config.yaml
n_layer: 13
d_model: 384
n_head: 6
n_kv_head: 2
head_dim: 64
d_mlp: 1280
vocab_size: 8192
activation: "swiglu"
norm: "rmsnorm"
norm_place: "pre"
norm_eps: 1e-06
positions: "rope"
rope_base: 10000.0
rope_fraction: 1.0
qk_norm: false
attn_scale: 0.125
bias: "none"
tie_embeddings: false
parallel_block: false
init: "uniform"
init_std_qkv: 0.0385
init_std_o: 0.0
init_std_up: 0.0385
init_std_down: 0.0
optimizer: "soap_variant"
lr: 0.00352
lr_mult_qkv: 0.7
lr_mult_o: 1.3
beta1: 0.95
beta2: 0.98
lr_head: 0.00613
grad_clip: 2.0
warmup_steps: 200
schedule: "cos"
final_lr_fraction: 0.03
batch_tokens: 131072
seq_len: 2048
doc_mask: false
train_tokens: 476700000
steps: 3637
dataset: "wikipedia_en"
Each number is 128 + 32 x the weight over its row's rms, rounded and kept within 0 to 255. Layers, rows and columns count from 0. Numbers have three digits each. The size before them is the row's rms in percent of the matrix's.

# layer 5 MLP down (transposed), 1280x384, rms 0.0668, rows 1021-1157, columns 96-127
099:103136133146064113161107102119083116132108128167082099160136161124167164171144155104151155159163
096:081148164105148139094115128130166143109134037154100095100107163134125094088153082125125114097094
102:116163108174129128056122159025125155095090129170171133118077134069119109124120158143140104108092
104:128108142090139143154113151153150123147095094148161171145073119133140146126139137029173092160119
104:160149109054061144148118088103091136152128104094114146128166111136106154143078128114099104171081
096:116115139119164057106119125121128141166182165166089106139123097142112126148111099087105112157161
104:126082132165115167087154085122119135129056134134085117162150118133145085143108118120182089134123
097:122140112096130166132193100122091140166157131138139123110161112195148182115153081103112130136085
095:077080108114105161171131112117160184108107107094089097065124117142095086095041161073178119135109
098:152111135102077099150103122181102108078132143159095138105146112121130088135094064103119145156076
095:146133201131137171054152111115125115147164068116188139101143165121148147114126153114088129191129
105:093109117076195056131099091092081104085186107083120116053128083112102114094152149107133173090098
100:089118153130125209148192144155131137095076068119134104150124102143166217168092155145146111183114
106:237105135089141121187202134167105147121122141071161108131194103139102121156170130076106172107172
095:089111104097150115175120128149127137130121152080090124150145153155121104135184169117127128137140
098:098175176110150138185136157162143100137102114199140146158214180059117103171129171130119118136098
095:075169157133088158138130201055058107122126178153111070093168094128114110102158155144192152169119
101:088155074126119109121144146191135048174100158132105125178154194177176095166097149132136140119137
098:108146102131115158152162116105159088087111126090143150140126119099080155177135130123185133103126
098:129172099114134087068154142153182174165082128118096094088106115156145118103120082110091166120126
105:070106167163112155117177133147171090124102161113142174088113083114087121179128092103141103168116
108:151137144154123112131101106152139100173133095110132155054139134160148122181115111103152158108113
094:188102134171071118119149152132164163161176161111083165100147108130047181159136118161149156099152
097:117195105119168136142099110151078147143039167118119133165085164136133130147132120116127116146088
098:142140184127129122090141115119110109086154121156036102066161130146165130125137123117131159079129
096:137133110156149101134190097152109104084097120145123140142175123134094133132145129110100119077157
101:066110165086134226108126060156089133102130040120109119103128048161148146083131146182106138106116
094:118133134052085109128105107103166112149131126078100091126059119168166114106111073148154126116153
098:104119109136111130134067147074117146091163096138117163173166095073136024170104140145117201164136
106:088082071151170109169164073188077112123174140143179115152141137124117203089125080176131139108166
098:144111109151114136100108197167131150123106168139158168115071162094108116087145114150120178204162
092:122092112053105157135154176115143185069144097073138147133128098081136114080147103111185139122151
097:081175141097118134138144101161081162115133131160121142171184097093150148091137083145109111042164
106:166120090200143132159165122084149136153154173143122120082174126130088091110189093130154140168058
101:161085094095155092129122115134127109118113104132126124187103139096112084115111110119171140134110
101:082151135140080176141005131119118091134099144115085097168108157079150115142151171149141126106120
097:132127132189182145098116153089112134111089138135071152126101114115094136122099121092181131103140
091:213130197134143143155184101104123090204132144174107147131166140099127146170104083112176110053104
094:150100101094146091103127148117152149123105101138051118127127140173107077102148118116163174165127
100:141160138156088116148129103172088139175086081129142184128115163131124120162211143140142068092145
098:094087113088167106150166115146088116105151129084168176181140126154116148127171120153173149125092
100:128101124093144179057092164105095069114120087107135134171152121119132182154126079110081167144142
104:121098170118175107096110139158116162150142167158120067124117128125181188127087126086137154078183
096:103158117139095124087164177050142154086068149149136149180133109081127111063096135158090152094087
103:176126106152180164133181100138127169131115150124112131162083127159187143167090090104144135108133
103:113102168156149137070145159088068073182111100122144162099094126176130171084156180152201047157078
092:165154196130113098153122158133166090120075128057182130115106142134147124159138193121123168170108
103:090152152132088160136143105128120137149173107124122075133114131165128086069138151127150151090107
095:140086093061145131178133129121107130108117163132140148118151101125140103124121180092164139208098
105:136189113112157102081097194149051060110139159129147121113113121129146113165158133124120154103114
096:135131189152162124164079139118142126186183099146043104136073181121135172120150127118098124100149
095:172166102084137160155173136083154134118110112042140119148104100128148106099090133150106125135093
105:093149186150075130153090082164122121121105161145074149110138116194137073104159179081142158138133
100:129174103146127136113111093085123161065116147089090096122134106163142114119140100103112129131144
096:143069172168125143115128137107162129109145127128120169193163158087167153152087164071145128067077
098:114108101076163130169136139160095144158130094133114071160079109060164161146158143116154100136072
099:133148128118129123127138127079146121146165112155134122129144172096078126097138095185140145133167
096:154100163174124069211145069127110140116137148113173159142127106176124100131140035086139127144074
102:130129125178149117087079174101102170119132104170170172138208083175120130073128068111042123103157
102:064108215109162162140114098183129127161123164172103113102156114131082094095130134190071148109167
102:186071135149063129150156119083090162176133100198149095084137143121101125130182143076118099153129
110:109105168122122087105070136142171146137131087077100189081116153145161132165129136085096141112107
098:080050076076137115093130077132163144067120153134160065098148152111104125171090117168167093121115
096:154141163144077137199187147126168120183109097188148160082088141135133141131147116120124117141133
102:141121197137115149227136178141110168151148124179114122151103150112192161145186158093117130096110
100:144095152100121168084124139151135133122111150123098168146109180161151165058099064160155115145135
099:143162122102144169093184100123129195187184110092079147191163123166115143041128105148126058090158
099:091116123087107146122066182146166096112162094159159099149144154128213122140128099127077114173096
095:141142148114188160130110080135128105183124115142137102134182093122178095103151074167071134103167
098:160094199130141120097129111108136141097097120072076098142120147054139135093142121143120144101087
102:103107166121105097141137092067145124138101135138167166122086104133080123143133120102130173157157
102:097156054081164160075118060136103135110125098170107095103138131079110152136132095134115068127124
103:117114142168120127182115170149105144040093115131195131145113127160055067123149109085171117098131
100:125118146144103107089184128116112157120163092081114085148144159157123211159091159086113174107161
103:115102169087135157069140141070170082083069081140145099194156129121088126126077112119100125156092
102:106080128145164142154137132152144148131176139140183091149176137147088064117169099136136126139138
098:143151177158106137113132158207062132075176083147047096205143123137128139159120122166166131094117
100:081083163165162185115119131084108102161106137091144084127133115125146096137115087113093102136153
101:140161132144138086109113140111172133102122145179121093105103085145073136131160123155131175091131
099:102125169126123140124145069130170094115152093126153177098121102144136115106135116160068097146152
104:167166193104189109104091127129152105146155146130105139143125095170079157124191100174123141092190
093:133157143173069097139174126086083111110173164103071148112139115137123114113111112134118116120170
101:120134163159140163073122153148092146148195139166113123125050083098127140120139085150132097116113
107:170123087098144147137129052148124149069215118169165135103145127137106087180091095165133066099088
097:158172123097104130097113155186063068199142176122128131176142204146141098078198118118118138070168
099:124150138105161130117194092129115105155130127136124090173111140161170136147144187146122131131152
102:179144171125126136123186151128105077138112182108192148125122084147134068135146073110142132110153
099:117155147105128086108181137192137149135114110103113139108183170161115082102171172078137134168088
097:127100108140101121141092148073125122149132082110137138146139142134134083121133113160110148165096
096:159118086163120134119158100083095128176205049128101117068198104139183093088112134096152120158146
104:082140138110132110068172135169159150131123129153167123207131094105122068115155182137128127114130
096:052103133084092118191152151086191092201145154125192140114170099138099151079126156148134138127179
097:118140121141132133083103081205138128105175097095106137205188143158144140072150175132049092089115
101:102124154114156123043126106090182194136130125136122127158078149150181112188154166103137192137124
101:065089147131147066167171079119152083149133150137075142118144107167128131151159073116084111104135
100:100083112068072074142155153105204121123138106069134085127097126163093128153155135101140130144097
096:148148127157126134093160164149106069098157117110130109153096135114118160130184124111180160112129
108:192086109112126147090123086194138163197154205082173151159105093086087097117094115098102110107142
096:106152121130128166156176151126084160148103067200126108132118125065133132155098140145114134110160
099:142134118149157106108160133121048148094045106106171161104114147121096055119090156157150128161138
092:116086110088137103111105083103127135134077144052085120109110066125156121135060127168149131115116
101:127181158174081084120095139166131166117099159116177172133178134112171139125151105086148067132120
099:103134088048144081080149126198074097140132125078131125101088112161129149150116116140133180152138
096:087138104132128169141121086168059095126169134101137145145128066137167112134130115179119145136140
101:105096152118144151129133082120145073122116123171098179151177127083091194097102125112163057115147
111:120102099067085152087108100151086115135108071154109138105133144163169130088091093109153056109147
097:126107129151199092192132136167111118213132079104223173150147161097148222167066110119148141114147
095:089074169142139162111093095097122141141174046144172113142165157136157127174109124136119115139099
100:144146155110147162129097102099103164139121192095184136155136108190139149131166171153164130115067
102:152182102137145161103137188118112107122090142157101123128142113148135186129125111113079090140165
100:184190088097150060155135127189180096104106098135139129090136152134159133105107152120134145207185
101:162119116087148119163144169145102131155197099113138120139158099108110087165086143218135158088169
105:135152076100125088151107147168118141194171134118142134123123125164104096159108139070156143130163
100:163107114110137090164111091091062131100144088158119152089141150150150136079114022180156118138115
100:163101090100110127107123167043145099123122094101167125133135138142086104183156102124111117108155
102:132176131106130174063184093128160179054133101126150127081180103214168202167166178091203151100090
094:149082074170147110121147152201136106179143188156114098133102150156091131123141161154143088104099
108:100076153111190115125127110106143122114134112139162047150121124157129071133193103127104109119159
101:116149097152131111125144089084129155173148119141149170085171102097130169122169109126161104077137
101:107094191149160141143125182126074105104111127121112116142138124122154111125120193144144131100113
103:121121150160128088136103148179196097087139141122122153159108101059126119146085142127099109080121
095:112111140116123115126169183160158139064120163082138144133127121142106091078143113149146052130098
104:084124159170050115103116129149078152141091135128204100174092116152037126100110231134100120143117
101:109211081174090131190126173137209118123142119114100163155101148132106121072121104156134113090171
102:135077150096130158117104158167168144105129068111137120132128124149128109175152082140178106093173
096:126046143140084133118108153086114146081163096100097165045118150109214116111186096158139122145103
102:101158154130044126110161148129102162162065127106153152119131083129173102117171162110144146196137
103:137168137122113101125111113160154116104178102084106121104102126124085107142128102109114135151125
098:100108071104098160100142186136104070117059116087115210203139097135093123164114108161175141097110
100:090159111086111139128102139145144105112153121178096140091173147145149159111181110153161135124141
097:172098135115111128188101083084157124062082123153103183126158139113094136103147107111100164099096
093:134090190115135109126106137117098093117147111139140176203126109171114162088145133135060068103167
102:141085125168155118131111048144134133117096169120123120109070130155118102062187089084124119120147
102:134113133125120101161109078182195172170171145102137157135139125171154125122142106148091116135158
097:109123070132126182116162177177071108129127125123089080126116102128098112081155148117135140102163
101:155089095116099128029115100135138085094016136139111148150121055121114135141090152200096127164117
097:154082136103179121073111138166132101119148161120156106111087205190145145133098168152161153147102
# layer 5 MLP gate, 1280x384, rms 0.0764, rows 1022-1158, columns 96-127
092:147056153116105117098109120132162139147105137169168091120117139131113121165138115144165146139171
110:144162067174113078150138150088159122143131090130150133089164098095164183132136146083144150143064
104:125116155124156160147144145146134117127117149104094125176109106177169127119178149103170188134126
099:174108154060078161122060135128066094113187152127139119118136128107103078154085084098149132090105
104:153117091110189070155140185173095160148129115199111069165089157161206161104125170169152159100158
102:136174156165084144124119158171117112100143099184137104205143088107144067083127121110224138109128
099:180133131106121180186139148120095159117089160174152110141097147171097171156126093123025153146173
101:111115148107092109104151184105094140142089128115185215105155197109152187186174136139133087114135
098:167138119177190138096184155169121069100143109083126103110075074100133102152133119124122106126151
099:139147132104114133159150148091115193133133098143118096119171127128127165079164127106110127135156
106:137127119152110104090089149102167173092140102147112122140138109114121122176164126134122087092164
097:113164139138110160080106133153137143111086118129134104091099122141131132179163148134117107146121
098:151186130158139106169117134129133131127134105165186095151120126079087109117167127137162123077146
097:174099071142140094185159138171207159117121121171099115103145159112147144135139119132144145132119
101:111129109159062083144149119193142071129146103133139132144101123177168177122113075123065156064110
103:168173101154156092131140149089126158142149108089176138136132159159141097164058194117119109145093
103:163107097149097098091120183086136163158149145176104130096149082136142166164140128116091171176099
107:119114123173096104112097137159148119100147112145131112127109176100147122103125082109111098186103
097:099130121147120156072136114167125159089165127169089118157099095115088127166186147138138104164101
106:185161150152144088118102113137179101150109120166107168157167140141134132177171128103182094140102
100:143125131118105060153174093141075123105138135166097163165118089126109162053111104119148162217081
094:145126154163139133167067232131198131138115118130071165136118160144121103070109098148140113136138
100:155118181109075117157153101140111145111083143096099148092188152105133100152130097125088163146138
099:130132134177130093124136133122121142149116147133148155141115127184112126111144110131198110160152
099:140103167114096080155127089166100058105139125114148128200159135051176137167159098127137144183061
091:126161161136127094121129087153138115124089112120159125162105153128122160120157146135108124102152
091:147117115201116110134176169154124184148141119175106163107158155163109149083110119137149085088119
092:131169135156121044122105084121190094090112131085122103172128056125127153190061192128147109135102
121:126091088080142119135143169130124135087119051145142127128099108124079169150138093107166175113115
124:183115157138173143135064114154196132160122142120131144152168194128053107144123076145082147208120
096:114099112045130124168102117071106127105219109143102112155075106156109114133173182104162163123146
096:166108084086134140173120131149127084132123116173161134122064169135133181133116111138145125157093
096:171127081122046155110104145129110110141139170088128130180191119134100150147177123142105078107141
102:116121152115043128115158102191129127172171137105122116085136177156124096093115176150154141146127
097:141075088174139115161127149153165147126156146107153088165176139120141112159097049146139119110146
098:134150121150181147168110153118191097127145119135145090159193098112149130068146152124123105194110
089:153155158091208117120129144127136122056123092131128142143141117172112112125095099119123161099079
101:106135130169097143135185106087156105131141170136130139106176134128131162161100147106136166138111
093:127091116099109102154135135176123111152182169090159097174071150174105147167183123073136095134150
099:108096151098119152121071062118160106140093124083194145070081159130121100160120138078121138119153
106:142173099127162112134172088145165184083097149153083109145117145072133134123164127123132174113096
100:196176079125121120118065145121127030141109145075090134159078142142181123167136080127140128126150
099:117077123142082067082176169138080170084166107132081105172075099154106171145069174119117118151175
102:116114140087105094084130116154072123094155070103138120144081136138147114159111154158194134070089
102:147126158191158073101083191140125160058153152081138162121172145105133187132070190180158132133115
096:088162093108145092121053166079177191135125166129113076070073158152125162124106148143150152137085
094:170128120107089171096121088140120057159085162127119066220114173150066144099166182152116123143103
092:147132137210153170148136123091103125098120216119165181112131148097119136145136210090140120129124
108:143110141086163092073145174120110124090154127134143030158140133139187150123134095074135078109142
098:131168153082161106122138092037123122140137153113164083215134137169159103142105135115164155149102
094:176153113107166156165126195100143093106153120147060141066103182171176103112164142074128151097183
105:147109110136128183099145108135093172186096098148139086049129135129134128197160110151103142113142
097:204126080083093116125128131161096097119087091081061126172107144151123126166139169145149142109138
101:109158116149152122128131173103094109087077133119096124089153146143114121121152127148096112069130
095:106074184086107127179166137155114177141038142164127103147126171086092081108090131121103171035128
100:109160165116153186146183160184091122058115148161140100150179092082141177115152130134135218164096
101:136139085183086088130119075170119093125146145104095112151154163105098148101166057139151156122123
105:102107074129094144141100136155174136153168146144072141178120143119109105145143102145157165132109
101:113093088146108087178134164123123059150151161106120073141150139159132151173111119122151175092119
100:136108116133133117117071126135113063117229077053123096136173126120162139119113121161113101100072
095:149152134142137051115160109110136148102087125111150144127077129119057107101080112130114146157123
096:152157165173101186123159188093084171085082207090099142108152110132159163115150193126117112078179
095:116147176161127173089173136177098156124101154176087061157137120154123151168141158177110112130151
098:166117093102124074130139132127130142148109103239114107211088141050168092104166097119140193144151
101:141174137097226092108097129162130183139125112129152108124135127123135150175163112124125130146108
103:157128106122093125105089161079130161165178075128153163145099119165098093183082095124093122124111
102:068100108192145118161143155125099136167058163158131078047161081164145148122052174158087184146110
090:135150114138134051141079094127106119126069125118094121109094107119075129105174128156100129095132
102:135137100108174126155116133129152152091133148117185139098086122136154121109102159151139140152142
092:178107091165157147112207109189115193145105106137123139127112059187048209108081116088148136102177
098:175118128077124106156162126138171167160100090124123143076079130133061124166161199166106109143163
100:132131115134156149113112093137111089149064137142169149105104143144128123137122084219135142149134
100:126143162116128135112140185122147137172159146153104100157128111169118106136127139112145174196142
101:136077119112088106109157109108115097169089131110207154033096112187120144126128117152161102142127
095:117091113124159072178137158111142129171076080137143124090160191095125148103132139078127125111135
097:135109184121170096094159186141123144118117117087151108122073130166074079159128087138121043108106
109:093157023149144164132145089140078114150154178114140195147149152158168110089080058072192152132174
097:135139137146176173186140184131170156080127096084135105119128181188114110118082124173145153144149
096:106142190168128173118170130084155087133144072110195107172094102139171142140109150138153137095105
105:133163121123105093141132138190133156147166148152110101196162082116125073168067180103179095105173
095:132128149151134122101172100086156107093147179085117101147142071162142138205194146086133098115109
107:174131180150112152123131107151149075134128159146114140117133120139143131089119092173103102084102
098:105099083154109133075104108120133132095099141127131075168147164070080143125116094138143103156151
110:175144132160165148151132147141153084073162122130101082144114061140089106121113126171138169065103
100:131138216077178144117092123160134082163098114108099091113141142140123094152082152146132142114140
094:117156201072174075084181119130120129120151117139124130183147091086085108102125140128128130122169
089:059169122167130148083065130130111147082166161086085100126159086108139119154109120099068188097110
102:135102184162121112152141165119093157153132154095183142137146168126120131122089123138165155077103
103:170129134146107143108080183189115086179104139054088125140193143146133103142136077108120170095129
101:125074109168122139142120123115095075092123162121105091151119113120174141105097084097161079120128
099:132103108184140162133110128131133070086158126149131121175118176096117095110067185111148106150107
091:122108104111120153100133171147082144183226100076117137141128106132104125117141128064089134121108
093:090148151107143090139093115087153113136110067141164057112172133175110098146123192079061146184135
101:147159074118192075121174150182081125129149119131148174141154113136119090125118159110117135128201
095:179070142150151117163128192118131156111179105146132128056107171160189148163105124155096138147125
097:114140185195178174076125102096084191084163081118116120119121172076132167143140201143122138108094
109:101103161131127133074092156121195167037075126181115102089126159063153108136076104138122115072095
095:148187104095155144124086146120129148118101124134148143057116106088179163099088126157119051165137
106:104079126123122145075092136105122124092080109141142099090123145094100142142149119086102108098121
097:133167098071205127070132187118085171075106141150139129106133111087129132146132140117115121201085
097:151135143132117109158085080155179055176192151117122133117114144117136132095144069111134110140109
096:147129119056083067123153130160137116070114192127157143134078122094083098098075167163133180092166
105:159151156136131148096107119132078155112129138078143077138070114172141097132114085182120173115140
100:166132103170102150138119143130132112130105156161132094145148125133121097116176110057122163144116
107:177137093113093130128131220161108089099116129121063088153094132169112155109201122120133130178119
101:140132169096134165125120092091118129152178115122186081130101108103153103157133078148119161069132
097:157096095086111125085082137069140079145142132099150106101130166219157089146159144146082137144081
108:099175121095115092147164149152136199143121127165169091156086156161140167162115095104085185142171
099:132135143087193102121097106078081170133140091093147139094208195117131130113107130102134142111169
097:117127139175075085160172154179104135115069104108128157169064102151082163082094156106156176156117
102:173155130108138156144104177181060161110145091144122208118131152162185151156130205156176134131109
107:102109113138139109151137112085210128123102109141128093118134149232143123157134118115195134109173
103:128099110141102100172078164153138192164152093140115103122080161091110152119100105122177143080176
106:127157123129102124150104142120084161111184126117118080112148086129150147098156090099122143164105
102:146140108128111099139114130053144111110142140105089107057163136126127148097173161112187077143218
104:122125064115150083149092097114089123072175096157131112123127137165089093119137156120077177180189
091:172096116099120128131154168059128188128098097167104138115080149065109115141133137153158170179175
096:119105179107083098096145118133135121081094159175167075117160169200116073090114135060120110082158
100:181120121112158117141101107122135150118155123129117122107066138154137144067113119155166110106135
106:138134133081156073053095113128141113134140144191168115113125140095077149100163109151110103147145
100:133101178127168211153131114157154197160135144104110100111089166144133143119141125162141115116197
098:178191075108151148141112089111158124154175149152138107143155173154089154126118132122147135111138
106:182103096120058093132185074145110151170072204148107118115130137142092107088133092114122139133090
112:119180102152151135088153157144141154149154144052085109096110104143120118132115137165128125175103
097:135148121163126083148122155137144103098156167126158148116115120170166154078182133148103091120126
104:137109106100098096111061084168198111104150109106117138088083153083133103116113103153126178153154
101:100169149098134068174114085161163116174067143218110115198181112183128183195091137158120141182111
099:151101139106106141063090098121113145135154111143154083089102149162165110037082114172196153148089
098:161123161163142137137116201098116121101138124133080134117135177126183158091080094116087099150132
099:192126144077098194161195143084149123103116087111120070124130133143137164123121155145134124125144
092:134149109167103183144104155161083089150109106173056076115143159116163140142144167095129155158133
091:086075140099140135147113107192101134077086105138126100076101061125120116137154175155136156110106
099:127185189148112107076123173131132131096162103149135136124165096183122143177138038149144157094155
097:141119114190159133174122104100106131151095111104157124123106117082139135106057110122113106080148
096:144167201077181167128157129170179131104129146185185116094109192177130082106083120174070133100139
093:122050149137082130116065148101178139106184131154130119135168136114075103130113126149147105117118
099:172101165078131170154118146080154154100091173123091139108165197068090188144083092095111123103110
# layer 5 MLP up, 1280x384, rms 0.0777, rows 1022-1158, columns 96-127
093:129126183113160137178098135134122104136127137152121139138111128090120158160121106162070149160106
107:145172127169068073164093110132103122139095138139182134160137146105163112110120179166121165191144
095:122094140120116136136106103157114134119126110137113134105134120098091140103105125111167112164117
094:139144075141124087109152052129111165101085149166143102095077143146163186175145179133106145144150
102:117092139075127151042132101146123075093137126118139141071128147137096163144153114137155118091069
109:126202120111118095121127140189145128084089148134118152129114118136177072117103134160171150146142
104:159168127191105123110110117081134119097084094096123149117115104086094183155138179086131068128093
094:159143046108060106144125190192089163111168140122137051178107126164162097183178103122081085125128
087:118126141070093128135118159117140107136151135145139186136138161183088145187090117130154093173066
097:098133116133114103103090140131156074119094142095119097159110107085164161104130122138146104154095
100:087158073117152144120088151144124129083039067160137131116146140083134147176133125093128099137120
096:080147105125144115071045143118114095097132129144158107149103147084104143094149148115113113161127
106:085221114122156190065099083146128094114125142118126127109142166122152106130133161181147129138104
099:153128114163145046047113130135121095129128101125170179129139144122127112134077133149131143000098
099:103122162164049122184112102144122078116192131140105124090128148082122137150115119087151101072149
104:120168169119155098121104105114169072102149105132122134166166105083123078112133144088153071156151
104:146124147091097100115115089143129153164044145129118136140141105118098099067121097123069124146080
093:162133124134118042135122104208146148173158119088161166110140145076050187089139190133084106130160
099:070165055124152181159128190131108074148052140114086131178175136080121141131146126094182132087088
104:143121142143127095137119132119142094185165121105135123107103186134110061149105104093106101132085
099:187115190078146118130141106144155095169121120200121143131126168145165108135046150105163128154100
093:088187133135097150165135124089137136117127181096182131156190147105116108134145126146080110102144
101:172054111102074123145092095139149118121122130137138199137168089119102083145075122176094087159131
095:071177147179088084151096062123133117155090109073168143156131156104141096111004176121223090133136
089:161089115196127102168123112073092151160143142111134203091116167152131116168079165150155147134094
097:136163164099125114106190172146096168121108118123132115114087127125142077156095115131150080132152
094:110099156104048097119058124165105087151145119111116081105166143162205157118084157145078149132164
092:191106145116154183126144187107091092104197150118126106148116105188133129105131096104137068129108
113:093175104115116074230153129121168116096136106143152140100132084197167139172132113149171110124091
140:094094078113104148101107158146141155142101136134069170128153152120077126082112098119085156227096
090:145118146139114131104170099117154092109145154113113125146110096069099119134138127084102135127159
101:172092127167144115196141124134212129165088159110105105131168077132188150154070111126035112139150
103:174115144152095117143070201136078118094093121141132113158090104179140143122125139124092121111116
097:125161145143160099146144140158131100127125083077169127169183142101164134147106119127194151104164
097:069118098118117080132184163128162095142077074151086123087117094169137156129122098084092152176140
088:147109113130060135083145142127108111161083136145147118082090111127081105103080098093171137137133
093:123156147157073166170131192107124165148142098130142108115091113141143117135129200120118142116188
099:142114102068176085138096157157126133132187119135154110082130141149102098135100097121148086133140
101:169111115104105154119089146089112135107104136114189156095118122128171091135133151144156197163119
096:190118058116139098075166133159151163194148132080135114080094123070136131129168163132127150140149
099:128127087113081160134134133087150108135114131068155100121144131168172154097112090145162068132138
101:149137062125111113156105120106177096101102107151154066184150153103128077128097153128158097135134
096:144165106149134140142145099096139116084129113146088082191093091072055249107127133167089154090073
096:114134120156126131108078136120129142090137135137153115120133127141171172155188089081122143108172
101:128122163198116107155129126081104119150149136140141211095122116136143096100091134197075186120133
101:085080096060163108140153204096110113156060106108126078122123129153081119171123077151115166091128
095:115187142129115118123088112092111168160139140102148130119127134166184140124110058150167098132111
092:099108109081087116119155139193169154136135116139088133145102113127118131075091106131162205174126
106:103179117079069129129143087102155199139094101132114178126132164112120130152111155094124111103131
091:127131126134112130146113116122111133209138099160093113173164112146076100149133114160086161118189
094:089187085098030149164101113148141118115150160123123129141105159163200177118069134135153147161089
102:127052062161175169144162130195185053163093145150145106115095109185137131109136145180087111141149
103:163147103083081102153078136103143104195138152107137149198092104071128171143148113177140084130071
095:145148139100127102191095167077035088203088123184159133130161120116098119153113107179095141112129
094:147117146156135088197117109095133132110120146082114149098082158197111155161103131170087198134164
090:184156114110185125203132127164070161089072131126156132058146146085124149184133150161095182122108
100:129134128136140109125141042114087116145168115177156131173122111142111100095140096170101164105142
097:105101098146128158136130153159150134171104143140174097138124122097097100193140155116061109145121
099:119116063152155106127126135122113126139153138167102099063143171130203154157137141099124139125078
093:177115126092088133125086157122058167129123139154122151083181162154139137132211084047117122127147
110:168134160127139110122151147187138137063132101157126178085099080116122137129176138115189111103106
097:093167121126187166138118148212123191170120148076068149151184099148181102097133167101083097179114
094:116122134120146129141116102080129128154126083086121141131198092146091088103122099112102141085148
098:093082158148149121095117171108133135066118107121093152089130107128139172070111092131104147115140
099:188112147063132144141125144142074103188183170120109125206092211122150140160050085134077114163177
098:182167134083125155167129144106179130153064132093108158157124148161094103056178137089139131080166
106:101116097109093141132110155164135099056189111125176124132146132094095070131155077149136089110181
095:128150173183118080182098133162131135120101113131158061120196121165101106027120112155065104110120
105:154184147155091123138166123111127094093078122167150138077123117104140042125114159102125095133119
099:156126113119123160132129123139128127163147104099157165114222134107151146156174097142171139170147
099:099088150131148101122080079177134167139150134134140113118107135043113121124117098138126112128095
103:099141125132084148124128150079131126095131166104150123169151111171093143108114134089110144077135
102:130135066090126119230159121111191123127117146160107164131155109126130113117134138175143125186153
105:082126119138110068162138159155201158153095150181161131169114174136132123159119143141160073113108
098:112123142143110129137113127143173059164173157131102144107146103174102176138127099129205132121064
094:174130141135131063140103131112166066104104130176136081149149109015183163119093096105125188121116
103:142135117116134150098111102145098139177059177182158224123094230118184108138090146134098147176151
095:141126175188084102072097168126122104174059104178157144119167115164105180134143153164144178080083
097:115118114136127088109083112131083180094141127130141084169127133147193160089180180127108094139187
102:185103120166146148097187144094082153052073108064130088137184097084094189153041142134115144123094
096:096150086141136078174048133118084134147149076110173094098164109110150124109123156086147138143152
100:063184144121131158107125116116080126114135139107113089097141126114126160149144121045103150106173
102:143122103131139092061154138118131087105118135173092132165094156167145172101105113088122148141085
103:154117119156123097133125142142092114121190144071154153161159102078097155120140144102134084102114
103:165146153164165142160092094130134146110176121087144145148152122118091142096136147121142111159127
095:117114128146110180154137112152081123106132110064144106092073088114126170128120145204111101091106
099:061166116091137133120087079129086156091162097113110129109135095126104096129142128122116149130116
097:139102041153123098146083146122134104120116109188140098121116057139109118119127172136090065096136
101:097109108091096160150129138118076123151175150065108103133124085086114137086165134085138083145125
097:131068115112120061122055080110112116136100125129106125171181170148168130108073073118098174111170
100:139118130157128198117160141064096088177097117145105158109104097170129063138102108174160109156095
096:085109123103093131115131089133138124172169092174076139106164092120152138170126101114153066133088
099:127149122112092160107143092139137128118122161135140042145149134141150093070107112166103102111152
097:063172090115168129083146139150167088126153075139153130116102119177122121138135113101105141153162
097:155093139101088122196085145147112136134151128163145152146104095149155123152099151134149161084124
100:120102154091138124069130084151097111109139140106194089085169109161128108137125124163120159151167
102:151160081123163119119139128157111095132150089055077170118116139145152167083078131127170131124135
101:090170149136121109145175160155155162173138090177116165166165111139151107155141166101134168150082
106:121160079131186095126130135110200044146138113095135130136108123095141157085172149113083109095112
087:176193152106101162083059137184082057123133165117136153141128135061162151130083137141048104084130
101:086163131116206073138143095133087124093131109099133162143151096126098130105083148172150097130109
098:178117156094124165124113129137098124126166189157098071137200097176139145064085128130104152103163
095:132119162126122114125152128153130126118124099145157115133142189107136153109154160112152098124190
098:149050131137053202145135200157081123134182114103089141097132127111137143128168142150116149133093
115:059137130162081133184102068194126134172072122115130119078077120106151116133112095169095073150140
099:144118151108174179106165103149123148131088124067136179062193147142190126077096126095091151108110
092:102155123165188096203103162066148143140143148109133103129085160154090134146121145117106085184130
103:142152165173133154132118121094179132120139125095096176064103130125168186133069173130139095163152
105:165111127129176163194140188094092133125149096109112141072162117097133146172113102112045096140223
095:150122116193127222118121139062127149146161126115154155099135085105194111079151127157143124086132
104:101063117133142134223051174164101138094146137082130173124157118143122104150139144188125100139117
102:110154140078147062098172143134102074227128111103070149134088071151159139133076144088129162162148
098:142151073143118107121151098105125101121168144136154123092192129182113106094160210095108057122118
098:175074119159111098142194112160113153091065137130126145181068154114098120129101156130145176159067
095:125151132119122205127104096147138159070130069136101135198120082154116087094165086191032107081036
101:147066142125128118157097218154140110097136091093160101201097124139113113106143075195119152106157
098:104087073113114054108141126082125123125171121098163109114085208112117041110130109171123053142156
093:109165185133140153120138138134094161129081104132151149175072154124135174058103149111217177059112
104:105129149125136193059014126062161164110137128110169097095153169162145068109123094136112102135094
101:144146146117139102149062117113117191141163096055149152142141142175100107118126130151127116093080
094:074155093112124062073109150128159103064179163126142105159097137122156165120133124115133101133144
090:176158144190088196136135127159112162146094140171138050138072165142103125113124133089167175098098
106:116199049175065103118133122128159124131129156095082077056097195133133137117110146167112083167092
108:148076140154163101157139036128127106142140135140094058088171099185123166163183172133126138111193
097:149177119140109163169157150152167080139172086117135153089116173131182178089127136064128102071077
100:112116154100068150161083114172166139105139091126124164078188176137139106135115066125123093150175
101:197133103160092099075132156123139119126150129110170122140140136172144132103132083144158126083155
102:070155055124088165176116115159101112085153116185096123139173109100118094139081091109176126130114
093:122117097103111190168074156101145086123086119094120134130121119153132152085145098105134129178134
098:160129059170125161109094103117165143159115177134175096156157111128072115153152135169146093165133
094:113189097165127150131176094147149142066151143111156113129104110138196112154117216163104122122038
097:118171132143084151146136139055113162115101087074083121160125106098103105076112126111123089094092
102:165097134196116160184105145132126120115082105142132130169168116126171102158114152157188145145101
095:139091131103135103137109113126142133062113145111133146144161135075118070136128127117075139092156
095:090118157136099165146091121104110103160143115168131134158117088113148120081143211169145190141163
100:159215151095128171162112111172170080164132136049181153137114084107109141120139146137057168180124
097:113077146125126138069131186104099135140122129077192189155098143126146091152179139114143140111147